config.toml
n_layer = 10
d_model = 224
n_head = 7
init_std_up = 0.0461
grad_clip = 1.0
decay_fraction = 0.362
decay_shape = "linear"
final_lr_fraction = 0.0
seq_len = 512
doc_mask = true
steps = 4188
dataset = "wikipedia_en"
Each number is 128 + 24 x the weight over its row's rms, rounded and kept within 0 to 255. Layers, rows and columns count from 0. Numbers have three digits each. The size before them is the row's rms in percent of the matrix's.

# layer 6 MLP down, 224x768, rms 0.0727, rows 0-72, columns 192-383
089:078110138073138111144116070161101136139122150166154136131153171130070144118110088135085137122142136142129116123078098145103147159109158097112118106092107106166150165121117096105103170131136126108130129104148111092149138150114104106147126118112104116098125149206176177116104156172155162121118142179132140176131127124128108166150111119148157147125089106125138167145124126147141118106106130177154116115116121137084145152150129136129097122128115131121143101133134125102128091104145080156126163119161139115158112173105141132104120122083109140119132131059100101152118114131157147132
098:117104136118131142120076128130153185165109104078118116130109149125150170112140122104171101160072111150118123118103090150108116125095126110114097131150159131122140148143150124117115140153109128133127125096118117122146150141117116124140117101070135127155073156130113166148127122133146130097163174151137078123083102102122145158144098123111120136163113141174161092129165103123097120138111148122139140121103115119131130175080124133128130147122142164180119117130157134127117174158147132155146139126150111157139130109156119116129139139145147131098159103142108121100128186142153118130
089:133130141118132119142173118087118166170139131098132140145094137196096142090148133107139156181093084152140126142136102099079128165135126104119138125139135077166137164123111140120125125113146138108139120125133101144118098096098143083134172113099145105126097118139111092155196142108111079123169134118145127101156158090132146090124106140149090074167101176125132102108134120109138134142129159161099095100133123101146125129100130129115156169101117135125112165160097121113103123105119098159101146113145150130110116095111133122135120110123103135134120052093119125139132124147104100114
084:117108140098138146115126121162135108119127088139116100099111129109162127152126117141124116123126125109133113114079128121147152156112160144111136111116131122227125136154101103122114114134111086159137167100115150095112118136129136131131116140113146137171144138123174146142120141174180142120125143142151168121161107146147125124142128108117144141104157101127118136142128113149151139117139135092129124140106122129108105172105147163135099126136139112140125165095146110153163122117115116128127084117091098084157152152121123140127155138121114163160102121138157125094140147113140127152
088:104093126106155118141106076117130129106123114147149135157158188140126122138127165132137171127155111111151140123125128152148128109098117101078099120092163091124135140150115122131081141167124110090135143086134129120142124115147124112147124171092159133146142110127155137133150098130155138132131126114086146118125101144129151126116104130139142112143126129117137148131169141140097098147152149126158101161125116148113107095115182135137014129131106162097078182134096134107137080108156112093113109132151105140127118146112139124106086160128149092107146183144147148169119131129092087118
093:130142085162131142077184117116128122124124123117107127137138133163131137128171119127142137145137142100119155100158131099160075111112110167133120115120137165135091083097130118138159147144182138121107126087156106156152144136148188062117130094131105151099143107092175102148108084067097154157137135139126147127143081081124137099140127137107093135144096150090143080125151124122128088165126107135102162106151137108151162138123129145106128108110167111141138151111117143106137144143143147126097099135162131130135095106112103130111116143117123128141091159123127133153098105130122147074
089:162120110112132100146114156109119091113131124119097145121148142141111132133158138090140166144140124123124146126127112097098106099156134116155145156154143146190134107106137113119197127126129168102122117122103122146153150127120108124110111157131125129100128147138190130133165124129128123149152172111124154133047173123116152165128134134133137133139108132119084087133125116140152136117081094085167117146130103133146164102125118132128171149087073170114156143116190088116116118140121166110126139117110100124118099167129090191135098122107145124136115168142121130127153122091138116093
099:157136125105113108150141117165126096147152131128139133123123141118166139155118164124133111106150136114086091127076151143139098141114100106139158112131124145119088121117133124139126142141133181117166124106153126129128118141137107111139137165138164128155139145196130137156137134130096119165076129164124131138160119089137124131104126154080145104151171129166135127126115140102149131143144087111139147113110137118164115138107098118110121179096153096107175136124186104130143123145128129149119095088130112078104096148124114133140159151106146135138130172140113106121107081101117099095
100:134185126126128136124168099154182143138096129156154116101107140081132118124118153123125099120179129121105156129055131132112110134126138145148117129083078146182160133094112115126143144154166131128141114117089152122136109141102139126088129125103108129116175142125125123117143158177152196117139138147145129115120148128184126124084119116130114118116142121119063128139128090174154122098119092143147090099128126166128114123145107149153129129122130100161077147063141113149178087108123090140120120133126110125138163145137143100158074110153121166109137130128155128107179107124162116160
088:136134111163130098144141106072107167129147122140121127162133113131079139151126104116131111157084146147126128132115100140129128107110100126129127127107109147063200107148117111092121128096157126148116166156144086098116102141104133084131174126110136104117096152100065151123124127129133102131131162112114118123137119132131137136142137115149129121134109111086124094103130115109085147142140176152138117126102124128109128153158121122202143169136125116132131150150114119144143115100113091131111113125167118129110109150078127143125133120150114084128146124090143094137109141141130140134
092:140115162121155163162136139125128157121140110131129080113085162102138179136140140118158139124138080112151161144113115105123118126146131124115126102110117108087099123144129103118158128179160109127109101103114144116138125128117145105133132104107158121092107113203090129107116123125127123121128132134116061099126142105139126136123137132144131151147142126141115084117168080125100084087093151082146104080154159149116156151173106155138132105098100096154151152099099097172071129140137140101086125089100135121155121134151108153185105133146139121139129117078114123084088106124120085177
086:144121116148102119158163131144124097131074134105154135131155146093138072138140111094131134129154148091197167140122115116072109126123151148079103090106162111071122143125148133112105090113107166112115073114107110110105125132158141102082092142135141147128075083121067104127112129132153116099115108136126134125138130128130150165109089108121112119161115149113103123160144134177114116130129126115142137118190096127129126121131105170122153129119123130147109125134104157139110119087130121118118112135127112144129129123150124109138089176101136128128153118133147174132154125128115105079
100:132135123157144154135122152131084174136098144161121105151115129141124132178102093141168098131087110114079152139139135132184106111128142096134128151123133131123144143102101153162112147141139142142146173135119141076093102137108104100107123129186132145060137105118161147090155151091138183120109157155101100091080097158107100112103128107130158176117176120117156099070124128119123131118127133101143131105140106102134100119174127146133114165108149137114135131088121109131151151165156158166125078120148092107097118111132136120116100126118122125146153147114129147109116147131116123132
102:177111178110153118138110138127136115104117120129099101119121144103144151154114156140153101133130142108134119149133115179121121151199107144105155125134130106131137068164097156134154149105153124094126170151108097140115161104160103133125164165092096143101136124090150110162119184149115124073131125145105116086149125122123107148106120129119128134114142143122114132076081111110073114124087100083132125126119135138110081123136141130163118125168102116128108123153145126116134091144115160134133145126156126116084090141099110109169110139120128152151108157178117130141142119148160118109
102:123143149073161168128151127153139115095158091137128105118119094140135136161116137141135123139152122109141107103152163118110126154117122123134154108092133104125091149185100143142135100134154094140121152111129108136162100103098135149152074095140127196125142089102131126108133135164140085171135151139097144119138127082098148158115153092119113129114123105155159148129114076150160128103104142132158152099156179140159121117114177153156143116137094121154108169140105124119156110149126097136118112194135135116122090096120117116115155200135165119156105138126112127156113138150118150160
097:144126124127168127108100130110145142107134140126109118091156121132090103162123143100173129107126123126116112113112139125115127127141107174150103168131122153137095092111149113147125080159126112148144117090163149152122117093109142122139159108110113134120138129128151146162154149132129156153170110133176120177092139130126129129124130124110121159134183182118160104147156124136129156118074086097119135074097105141156139142127121131128132108147159153143141151126101100089151138120151096170160162141101098118158119136135193101114113135164119119154139139154115115072134154165122128139
096:093133125113121126133129152101141154163107125135085131118119144102129131150169120117144114083148119165169117109188119110088160166128115095127142116083138131142143128134135108111117126152114154174159104156113126151100170103117101134151090152122131200117109111154149090162112141146129137145115147138102114129127143118138157144136142139144164127130143079113107116109137125126130125110155132128140090109117132170161098151096115115138144117122132157132133117130147119118108109167127095126114117163108146170130164108178127088126109103143171102097139146143081105137143170167163145120
092:116085104111110124153170095135111121127132141151102132101117137155149107121127078102103139116123116158152103135101170119134106178102083137152198115133116141174069100099122129109129205164125122127129133122118122168140133109110089135156110124113155075148124115105130193081126134174151112153133135145133118103119121126111154094103160115124172173120112148153128134148138110095167145095113109139123137148103092107120165134143114174113138129132145056110147131107148177133140142140167106133113112116195156155149123105146130135135129126155105138180116177124144161166139099118138146122
100:106106125123133127126179090095155110071129131106122151166156135147146117150177148144148125140138117135106082145133082142105108067152093132144095100145131115131120135167109141110148135119101141171173118150144151107113129131115144105157120168141130166139142140156104156135123124150108092085146141145126162126122144169121135131120145109165079075091128125104133121128144129118151092112130108114133137118102136132143136092097102145119121150137149112142146098128159170142103131130112132117102129112150104174158101175191137124079133099124128121117103143120129092144133122119109128127
101:146123117144157120134155143163156101158134142098101153109099158095129167131107149119139086107089156118147170128129136143078080162129153116117115134154154083116148152167088131147134112109119132134160125113132104115136099080114094112130136142123064111118138139186120082141122124112134125136139150137143091152154160113125079143155125106166128111165122113146156100160141095101114122139141120144100140111096074080135118156129115148155133143118156091155137119120136123138116144163162117083092096121122133165073091147178099131163112139190142113139100136136164111072132098127120118103
102:103088130141058153146129152116106128127130126085095112153109163130102104132144127121100126107118116122138133133097127124147133114186132080144140130131091125124158112147104137124086142125133077130093145157121149123132156141163111135130133100129063105145108129124172162166108142085094116084112080163139138156107134137147110165111150158112159127093114112094137131162113137158112144138101122070098141103116178150157121117142140121142125137150092139110140142109145113104139114132110112106151135168149171096125105144102148143095099083147099112128112077074136138106084095115162142198
099:137146119142112103140134133097113159184103098136130142076126152142153143106178139142166157125140167114150159168151120086120142096152097147167114080121114125143128139155124112136159089131126105096157141100117120144135116116150121139181137108136091134172150098148150146096114142149163114129120105153128143145116158137113123126139135151075126132149114121099163163123092123153116136102121125153124135114121089091064144105160137152160142084136138141069168104128163087128106107116115119167079105095084129124076113154154120170136102127095150166135098143140090164091131110092164162128
100:074143164128147127139097110143146127128169141132142148092140128166128156124105138163132149114123062120141108090161153173085115145150090194123132140118128142148100136151136200113158153142140153127149124103138126117143086094082158128145114120137111132105132103125105138162127160087115170117133131107088128144122129146184129196157136158147108122120140131080066132091146136153156124103120079109126149124090119122152135143137160120116156145095135114147138126154112126149119119156142163119188123142103125144157133134089177161123130097111141119151113108124171142168183093081096141131
105:142139157093158069113121157154140110107133168153141122115168151162133145165140128145127106144107120196147125122144096178112099155120090122132121118158124122112155126132115136098151112126098100150143105156124148186149106093118108145137112154152106158190142155141123125149098161117139153128168119131134121141137172150138103151134117096123106134175146117095093150115106127125079150106143118104116142138168102170095079091098144115112142116110156135169123125114149126123117129115108114132074131118136117110141106106120112111092121172136151157106140116141118114099133120132148186126
101:094153097170108128099122124146144170126156120115142088110107109115124176133145148167131154113118113102143085144138136118128118146136146151102089124104179117112123176148169193155120169129131097110098104115132102102112136168127103115108154184139095134118107138136129183151050134117096120144111138139121119129147131133124152101148084136131128159132133166118145121134135143121102077144149117123154115135102110117090132122113149162072126163124131134153108088125174139125122177143175103144130160117136104147134144153157093120158151146147120107146144154122077166170109104136124099120
103:106111126130141156157130163122125156085161117158156115141102122122148123094129132152173103103113116154118136114073188134157106113118123123161135127097129103139119101168107183090136157105108107108100148158087107131103108120143102123106179152164122128162094094147134122153140113146160126145114098157120106127094115130131127135168120145085103131158140118142145143137162122139161132105108115120070142163117113168168097125108106117135116154132147129086121105106112108112141132131109094141113156099144155126136107100095136133176164121140148157115087083154125119154094113116157163091
093:184139142089119114110120114088128108126142150113179102144153144152160145124122131118105117122149132137117093132107135164134136123070111139113118141145120145101145118131151129124170151157113081068109136132127104119126110131141154101084157058119171172172075132102163174145144118122162138135152123155117115125105135113125140089140120151149125093186133131116105095117119110083123103145124168131101123110128150106114115131110141164097141140118083136120155126156128107102098123134118109145169119122100127136113126096127134144094078146149152135150122110096122088176119099117183142108
100:130113147102111134139081103148110119099128156155092095115119104147100094129110137125139170093134136083142108152117116134144190134125090171101092106131102115143089134145102129121110100161156113154164154112138152095125192103143188139105136124140114108122143128124143144153127084111171095146114108144165114110121152128103104126134101118142083126129103148123135147193131126146091092161137102126104090170098118161155174169153140103122130099173142182159109102139126200129109119106135139119154120142152109153110123140121137127119120139115132152117109123167146167164123096156147105125
097:136125136165082124104133138135097127147141141167108101126084156160139106145104083134105159131123132135150157121130112129170106155151132173156181136101111109142130130171113102093139116127138121105175110109082123166123197104110106120104099157130147118085123121152157137146099078115132084141133100114123088142071070165124129163115161152095148155141120165095107122094105157105186141149123174133145104097164117177115176153093178098121142144090103097153152141130111121106148136087114150106133156115080147102123106152115100137132126119137091145171108113137106114113110102160118137122
099:124123112134120163107150114142113126100100135081103117112127110091142159136187111126127152159144070049140135132130108169120128132119147136144134118075083164125131087146132150078115124082113139103155134121130117149125101129135112148133148134117078120175113077154161145130152115100109117132130096139151122116132169133145134128136130155176166140143167124119094127126135125143114157169107142093150165149138090107108108115168157096088127183083142178120117137116141143086113153116093144119151142104096162110105149104124131131155131115178154120093128127130125131137122159125120122141
100:100119092119158150113156132127148111142135129126116135119108111058120115140127126139121143123160117134166175139145126140125105137132116147125145128159114117101141122108150075133135076168116127116125100087150080156102138091091074117119162107146120131130152111140148118191128148099112166155126147124171125175118099101116133108125129155155148131166155160151143118124107124160128115124108139125094140118106131118097115140096150130085138116149128087120121104157089147163135149124126139092164140130095132130131153146129136123104102141133134194138104117143076171128125122129150139111
100:103092126111119142140109154137113099121143167160114124152154145096050111106106133128102113098122127147086175155124103116111144148124111120120111168108170095131096089156145130117143212151165168090146125122156148101132127151148136109119192123134131111107145115125137125105136115171093152172140131152102160159106135154131087144122160058069126123123183133159136138166085173126150129133104131175141193154107157103156117142112097135095167173131139147149142100111102151095105121174155136129106125161141100134088108120127167136079133096138119132122164127141131128105112105115097148157
098:136117147140117126145126141163081106132119141135127095112139140101100197099122125127169121121155076140127127114109132150146175109135158133185150154181100119114196131128090153132114145128139121090115140130133111165139082130121136130133132095100138192135117185097107086153156200139143151128154136146133150119136148117118135131156138089097140099142126142162103140090100089122123139133089133133148125120138115126118146088176100086123097149116149110148098105107103099147119112145141088153116148150093135122144081133155142135133093133134119148138145105146111132084154133115096132107
104:107168097160103144145123129091105109112135114111173073149148097105130163077109116104114113101113105116112136082127105098149085135121151134146117141106165137132146081119095148146123067150155107160138148126095084131125116119125091084171161116128133094101131103142097138114132135124123131159093100136112113140103157128083162110134128150132135122183102099186109131141126176120180123122133167113171099139120163060082100131154148112134127103108128153139119166095133111119134152129132141144108114136150099146145106134120119155113080129121166122086108166120123137106114120151167125094
105:133086099167137104102131104106127121104103123119119167138094144101174116107104167117144142137128148112165128117115089126107119167108145178079144085130183123129183196107134088134130127108128123152120131136141102131143108139142121111123120143098144116164162109139113144143143147155118107105136149127161122109138129116065153099128114142148159155128121152116150113140122127130152135157124139166140156147142153145115164111097112118145082145125154157107083111110115079124116113176150135130118092145141152159138118142094147122119142104116164132160124134127149158109159145138149095111
094:142097137128104144131119137146101102118136101154132103109109165148141181142111168126134131152076112129120117119146118140149166124147157108134073112157131074126123153118171173151125092168144120134149072159110154110136093153139141160118105162138080139120146141116120129090122127145101138111139105144151131112146114145091140166082134128145112140165121095144095156130098134099155097141120140104139104146173137133138170125152121087157132101124160124153116082141112145078151090128129129115170132103083143148125136121094149168172090135162157121119160136130183141091118143132106089110
091:151086131124105156159102120097143127093092111138133123141069172188133129160097136137156102175120110129134095126129139144181116178089086127093132120116087124137150129084085126093130092129114178121117155153125148107116128176157128125144118136144136189151136130122111111108143162178134093100140119117136129120114123120108101115101117137117115098146101099116145138128128122127174098154108130142143154137147097081157110128102131107129108147121096155115111117153155116135115101126096096179130111153149108177101150099104144148175102132130117117126130114134125113164144164125097130128
104:118129136131123116119132130139121144103120121133145094118118127109130071154141097104160118134157101077151129111152154137153150127085189132147141128138116130107115164095106137101136114135104096145132118092121098107176136127155126135171130192160165114164140093099141144122101123194145113095099154065160161094115130117151106159105155151126130148113168144109106117126112112113131113077147092131132177136136140125148116139155146150112164109153106149140135139113117135155132153187131075149108139115206145144105182123138132106096140141083081145108075153126107136106112125119117117103
101:130127125126141094104079183124112116089130117113121124120120129162078105120164126133160117147155120123155163133111143117130148104131139093117182147124096132135097158106128113135092153092126158136064123137153150113144123105158133156142132137121157154132149144120123110102135120122084121162133092109142104113145159101095135144111157107152154099136130178147144131112116139118124115170103146139107118125124105165094131119101111100166086119140137150140135135172123115108142159105086110179138115115084105148133139085105158164099175132085159126134088158126124136110146150146113132189
098:154076129151127122167108161132150110120173111139121105162134128152131144161111140140139106134117156150104108181128110102126155152119172115165126134122141142145126118120128124132138135110140080069134179152086120135108169087090170135118143116105130135107125182124128138146139129114116122145132094131134139146140063111160143156112125140099147141148166156161177124116115129118103102116147170126137088148115109101097127123171087118119116134145113141119159142107102148108129120116153122132133110139134136093124131135092136137124076059165139119161158141143111132134140142102113108115
100:132135159122120126089148142120152149148130103119090124151145101124146171132168149158175100153145157123106090134106114105148119126117176152171133111127157128111099168155118138146161079113133143094141117092119118138131122130096151106130128114171129119144136147118148168137113133162155078129157123153187096122134123116168130100188122130116079122099154089111142128123132130092142122105135128108071124078126145126094115141135068100095133129158149108112132129110152118134114113083146129159105126140132156095126091091156154127144147096136102141131136138164150137116126090103165140117
098:129136126158097145126153124141096087140132110150109143163144128120115109127107144135114117113098139088157120166177161137136124123147155171088106142153119116143127135104103171170168088138116144090104120150144128114141093102133112110136131134113130113157115151121163119152188098158141123117108094151117111111164113163138157113113141139166082106143093152108110148141124113184150155182157146139116084112105140154168157154147139073162129126124141176115097111089108129157152149132102108129114136115138157143153117135144112094051096129135103108127142105116102127092162154144158137157
102:163134153133145154154121111145135150163088134094150098137122146164111107112130155101101175118136178168136082135107123117124162092121131111097119125131101140125094151112163073153137092088138131154153127116145114127106151066154090119134143124114138155113109119130145167147144185174159119087158104198117131117203123137116140114105159120113133117102123165161145118113134153116145080118116130114120094100157112168128157133144073156136143119143123122147148117140148091148143138136134137179114095120112113095140133161130162098098145179135201151129131129132148121154158151131108181145
098:104129139113173169120118117122110146146126149199128132136138160182144133113112163119107110146163143127133096161131130156101143140166135107148119104124122120140110147113156108136137114173134130103127095144093139117136157134104112110109109123137099119147104123120123142110146124140142119163093129066115124140118095112062153146151088172133157201169122118122084160142137102149125121088105153127081105121124145140107165158109148165100107106133132088108128100138113088166065106140103146143118170099129080130107155119131101117156131102099129124098088153143091136130138156139105132120
092:152121131103149130083169144133155145090161105151166112127147116114149116109097135118159113105128142111129141137132106142112105153120122139077092142100127128140127076092135116162117150148082172154130108121136133119082148100102161120134108164123112113152108135107151120157124117131126114126150101108061190145110121150162145113156130132151092103162189125125078121100098134129149124143139157143085154146117104136139102135084100126123113151165181095156144122126113128122145130105180095111109144124103148119155114124143096119118124119147153107111154147113148116080151092102125152125
099:128085172151151133081125148118150163117127127161144139087165149110099133145116143128146106133077164117135163112123155098100122107121159132133133164121149153131131134103112128130097112119096111118097111114150103117114158111103116074144136130139146098133113151120126108165094158129141176138113134112145135114119144095141131098147106121155108082136144102123124184137103099115129155123166169153160163117117147122128142148125125116140116128153096115143098138099110090136130125103150109163138138143106137120161162141102140134125129155117167107120080131154125096135113118120146122108
101:097119149168134153127097153124092131108126096146126130137145087106143143116117144125120126134142171147090163135154120101094102103132150111146137129142093165120113105103091118131143110093100119143100123124112112164147125103142146175101105093117100152110106085166097156143127120143126113090156132107148186142147126128119190137125186161128118143152132126097093137157087145146125139100135118120130110169113092158157152126062092111115138140115135130132123114125115103074212095089109109114120145082150138123137095132134161096139172106125138122098128164104119119090149122107140142092
098:103141168152163102140152156136148121110117129109144113110088100101123100130179111139135132135088102092087136154127104151125129181123163123130138097111111144127110101127098133079145122155157135116114124127129129071129123163128159103106129153125128106120129103158173137169133118127174131097183144132145097105127117146106100132164132132155154147083146134145125096127108145152113109113153151139126131122149108088159114137097083158147103122135179146113145136131138135115129128119157101153145141153126115131141163114114125118157133083098119123091124126160153133127153159195097132106
100:139127130113120152140152124152098164124142143101137079168184081114131130180084149105149091140124128134111126102127162112104105157147144135105102097155153151136156127084185097130181125116099164091134131135134131170136099095139130144132099147126157123110145145155134111087150106120135127105129151088112117109140149104113133126079113085152086122170110121180141137161120165151127150142117158119132159122140089127125143097131123111122101103093129131121138146156123092100143125101120083167114147140119101122104095158140111111101129131133187115153089110164162104146101133083165097147
097:092100103107146138138180140116159127119094132089112139132174122139113109093123088133163147140109127114158108105118114127126112100124136133092178083105142171145117117120173109120145132093087117146113109105098149130138117152169174064163157125142150136153131132145140163088117149138110110115143111149136105098112123129091104161119109123112081174165130111129127135148127180093122121144130112115107163157111114113142131149088082102089101152118126136095126121110168149127097116152147120108205133145124128087109122181143155124130065119118120110129057096123131157160124119163157104125
100:095128127110121134129159180132119139098155171152120126128166179097118153123092118125125110136125127105136154114120081139151090134124133112152125171088075155108100123095145128130116121123147132134146156130135116116122146161190171134127102136152100159126106120141124110125135098117141152165140122082138144120119130154109091137130188105122106142143119127135141091148213151106144137086118105182135127162151085108137138107106106119103109122105095125142131131108154184120066109145136136107100133094112143128110159155072121139140124185142114151155132110123111142052125110098147097141
097:143093097143147123120105114130125148103125156159099136128138148147161078114131120082104122101157095133145108125088106155165116098119180093131142147144120096153150133129138118076124133129062084148147149089130168115122102106132143113148157091094134118178149133177126138096096093123154109121121121143109104114119116158149124117100120137129139161120108127115134133128154127101084154125171115120158119110171092128081091138135131091144162114172119128144127108123131124162129141163116121131151153066111130124150108156178143105160158131128119120081146145113148109113106096175108126130
101:119143139156159161125109176127136142133118132134110097142127111126152121130137097106133107141131109085115127158106191118133167147126120109147152127169129111107156151112107129141148136148127151136123107145106110118127167145126147153106114127123153157166123105155099130112120152114138157113142145184075135105112140129127119135135112107105102146110117161120137122103192139166137110176158094107150142130104121098158144141137138101146110137113166117150107133113118113148093067134082113153120161108120123135144136138118104120096114098127086140128111138149115089148108123161117167151
098:118172074123132134122081113134095165127077086131114151145098091130122076142122122145116147104122103135153126131107078194103142117150123135123126074119135127135155149099122131097132128124154138093098122171124165153125105118121166140113095144121094112108120159101119170149109157126129110136152107136132161131170113147129122149134095146152080141129068139113107136110144139129132105149137117146125151178164160065133141125120118122109166082081102110135120117143133168130104152150125156135168142073164120153117144147108129112135131145158093141121120183135130164151112100148125101133
097:124125118123148111071133081113161109181155119089111125109145076117124160116124129160135081094081144142123150135080102107130131156131129128151128093107124090079153129136163138114112166078122155123154173146128107055113092077107128140084111155091121136163135156138092172139147139126093114122148165173133110107126131116154135172152112131126129111139093106119097123117158106163138138094117111122106088077179074097109146123141117173131098093128132146092123110118105117086149111171122116129137136148165130093138113128167154163064129111138143113143148090121166163102145155104097135161
098:144149116083104139144140147100128127127133099154139094090061158151162139145120112134119118058163109099151141122135143174163111117184095110141124117145115164122112140174117181115117126110141118135102153121092118128108098120170153136129101124082126110098175137130119128135129086160114132135128129100119110136081132112138142171122138129132151106143104136147158127128104137120119159146084140092144123140160105106134125095152130152092138107157094146101105105096155105076155084103112146109127111149132123124124093146087137122135158150113115114087124146160090103121113169102152138143
108:162143097109142130128163084122153111101128100118158145107089142121166122141173142117117124124117102088154133123115132154120100106141144120165098115092141154145127180140126116145125110095130169128100134132096115143132104141118135158144091128121144137114123148103111128121138098140113144141135137113143072134136155123146112118116079097116134108126107120148190111139123119104105131121129141117146156155121085129099115137133152098107120085116108149068111113140165141132114140110127111135104128081134128136143109185152110127139106144134130120142147155144119126106151134103139164103
099:145137123124109169149103140099141138112103090100129130134106104123113117137151129096094124167151110114136119086092127089095102143151168172110120135172108164111110136139147140128088112165104149068133145100133116115111128127133109096120092088110121109137102109138142177101052158135151125146110137118127101132128136158115142113135125130106170108137118150135158139142170163165067168145129111156153124133103132147127113112105106090166140101151123162067111127165145152111155114105086167142139097147132140149124110141124131120119121100118112118118116142133103091114152127133110151060
097:095120159160111122134131141140155102125133090149133135161088105139081108122128091104103170162108111125154104105133138085187095158119141128086121132121098139066125131109160084138130159123116087165135148163132142171082129118103117096183098141133120163117163097107128095109131137126118130141135105099158141113125099116121117119108129124112106155129129103175131115129149131164164091165117137146164119125104146166102147093136112185082092129080133125162152117141108147110110133146141122127157165136110096076118099145151105125137121119154142137155117187132087129086165140137173109131
103:105140096175111130124171123095141059183130173143174117160098083122112132105167142123120136152131151134140139172146115079155113097191094144143144146119134131148114114150120114121077163101122162119157088101121133111054164125149165123135135143155180136140161139121120137124153105157108144147151142114091080137106143157106148130143137094089162106117120102126130152121121114163157138189135089112135106089131154106083077148129125110127127113078094149160142164126143115132130077124107141078129119098117154139130151159159135100137122128117121114155152135117144117104134127119081119139
102:137150146117130146097134106115172121143127153194142136076121157103109152131156125154133103141107150162129123166114110144166148158139085165106092115136133134119176137147148181107107142142137166087154179106119094166095095154120132105148174119138093126152130135114108116128095119090100138082101116147162112128120152168112146155133094122123147154167180100103163127122133162117141165131135156113131115146140101130122130112111125129095108141085088109114105114095142149127121137126132102081117132154129152157161115137123125080153159117113127145087123153123094115183124130127092151138
097:093134111154083166151179150153107122118103103125152140127148130156148116098123167133144122164141119086161132108130087133119091121117133116124096094089133102115114155155107126141134124116141124091150125099125124120112121120138150184135128150149125130157113173144112113150137138117115142125157139125175118115109180169120141138092095126109177147154139156099125166166137134140179087096101122159117154087103113130175099119117130113145138133118125128113129145097136125084126120140160131153121143128163087149093104125110091122128142193148094108149141170131087089089147130131172120114
102:099116105134155149115085118145134117115153118095096155119138097084128183110169150088142134087121109139138104109121150092108098117123157107130168111117131155132135128124158084214126108104122125091118140133118149140179096145128131139105149136120155126156147122187104114095121103109131135135113125141154127129203111095158151081131157136139147127135135122110127118151132186120158153140172167114133142086159119107119139092132111126146147099132098138116134120122102093144125174113134169124110074158121120130152153105162147099088112144124121107118116115119114113130114107114117100143
099:155094133111174113150134102119097133130114116153084105118140128118145137129115147129119099148110160134112111126123127129157151132129135142171128134142164139146120097213161137139122172132083113125105154118122102153112109109192165146153076122127106171134131096123168147152162092132145127114148086135138123142124134158175159167143132151121134110150097112114112138082154101127133099102104117097140123167114078133101090121162112120158143127144104080129139125114102140113076123123126126100150129102115187130093140143150139133118142094109100183115106118154117148096104097137104128183
100:137082124093142143106118092161111154119154151113089116129111139135099094107159108141147145092169183156095117201116193099156106087091137151116046130132177119135139136106147134136162110140127127116107083140099118092064145125117128146124147137112117132150139088094102134163172121143106128151125113157146148125136147143131091172142125114145136164144142145113134113134134143142115120144150084155146114145121090155101125122124143127096118141112163104103098104114126090128102166129144144146139100159119111158098182162122096117148135116188137169147095136148103126158125137128144114185
099:162143123132137110132134151125113133126134085106137114124130142106135113143168119095175093086156144168113148164120121184163124125107138168125133129119114105113151136109114113139148111132154170152111093118129153108140176100129130079146105133116153124135139119100130107109104121153108108152121184103126093149131123136117124100104164147145138125093135160127141115131101102128078136160143115172119125083120178166103141143141120133107133171133151131147126158118145156158119115162118117123083129108138120150095099133137118107100146147127100187131144114175141147128117102125112129112
103:155086175106109153130120130111132113114132097096099109150155141130093117110155097105138133127099091136136125094140109136153141147136127169131197109124135106125117134156128176093158112091102143104136125144134159121159156117083078170147120153143125097136124112152114122155161106118110143112147160113184129137115099089141147137141146115154114148142100113131155099100146088125131140112167109129149127152138109130165152111189139136168154168112123094147125161156117118147123162105122163131091117141094129141141137136142141131168147112118142127089153118131130103079142128100102129107
102:160137089119114137173131103142142120162136140107124166149142142169132096115163148098143146088153137126126123140157148121156117099106123113142094083151123114159163099144145127180150139173136145123138112100139110164117119136142107160172130102096132141110094097204095127084131099104134120156156132122113129127093170149091145160086105139123142130138105084190155112100137166134115142088129134197120110121117123144138126108140112139145131183129121105120126113122117150093145143139132160102161140129116096132090131133172139135167136120165153140110145095148060112121126076162129150111
099:114167162125139130169126097107131168168083159155160133107087146145141166133116140115127124120121186122142136113128130141149091114100105126135092158114132163105116111123090144168136072111129132120078185115120133133118136129099128165134129123153132116132145058076135144155126133118099153072131145116132130119131111192162109064152145130106087121123130072105151109120103123155116098142098146088137106124092113113105096109176112099130130152126138087119137119136080115141116127124126176164124097145114147136120105124073147168105113110158147132120145120119125137150145109170140167126
097:153133187155108120123145135186118152166113125085140136135113134073144143157162102131138116153192152140097144098099119134159144089100153119103143122102117092122134125144151132119126127113127141122163113140111108111131123102170145140123171124109103092116147132149152137078142162123157081110128132163123111149085124133169112134157128140138181148130140146080133151092118164149091089091124091141108129134137090103113073133107190078131120086126106126138131117117127124134140095150144141121144088129136155125143160127130113117120141143177147128111136165161121077101110100131115087159
099:142101093115121124137085154114142162127132150114097140128129140120100134175121144134131145127096138155126104131147114106110124137100158140107094120131144137122133082139152144111137118129136111101085066087134085122141128124150162177114108115131107177117083109066098123140142091131115111143143143123141074130103164131120106154107140140173120151138133138141118120147141140134155150112120127120095150140196165158110148104135160143109118154111114134181166129112141134127126121105173116117164145134121100171140104124128103158105151117143146164102168086097151098072070187128145156117
095:124132153143102158143103145088126109105160138127137137134122109160150094146115147074126179113110146111156118123104157169076123087139101116107119132174131098137111173114165144163160136155123153118164157110109107107127125136117150159103083126149155095149101129122137120087147102084109106151149142154119149131135132156112121148119088143092091097071090178095100128114095132149101128164185144133103112157142146042094113095146119136103141146098135134169080116099111093177092144136110097151123100128138127155101140152107127131144113122130123108083142108087086099161136122140122128126
105:139110168126162096097156138117121122135134164062132124167146112120148102109124121175134138131112171103104132115105177113101172131139082116108142136131124085135110119123141140151138120123123128136147142121150129114114117137151139148154131173160103137124099132137141131109139099127146139090112120138088079098084167124109113121125116120153134134162129092149154106130152121158079096177093129165098116146113094122112123112145169129144139135138107098123117101142116177148113142143141119169142142120127133123172115118133152135141116085137118129085127125108116129146121165140140140137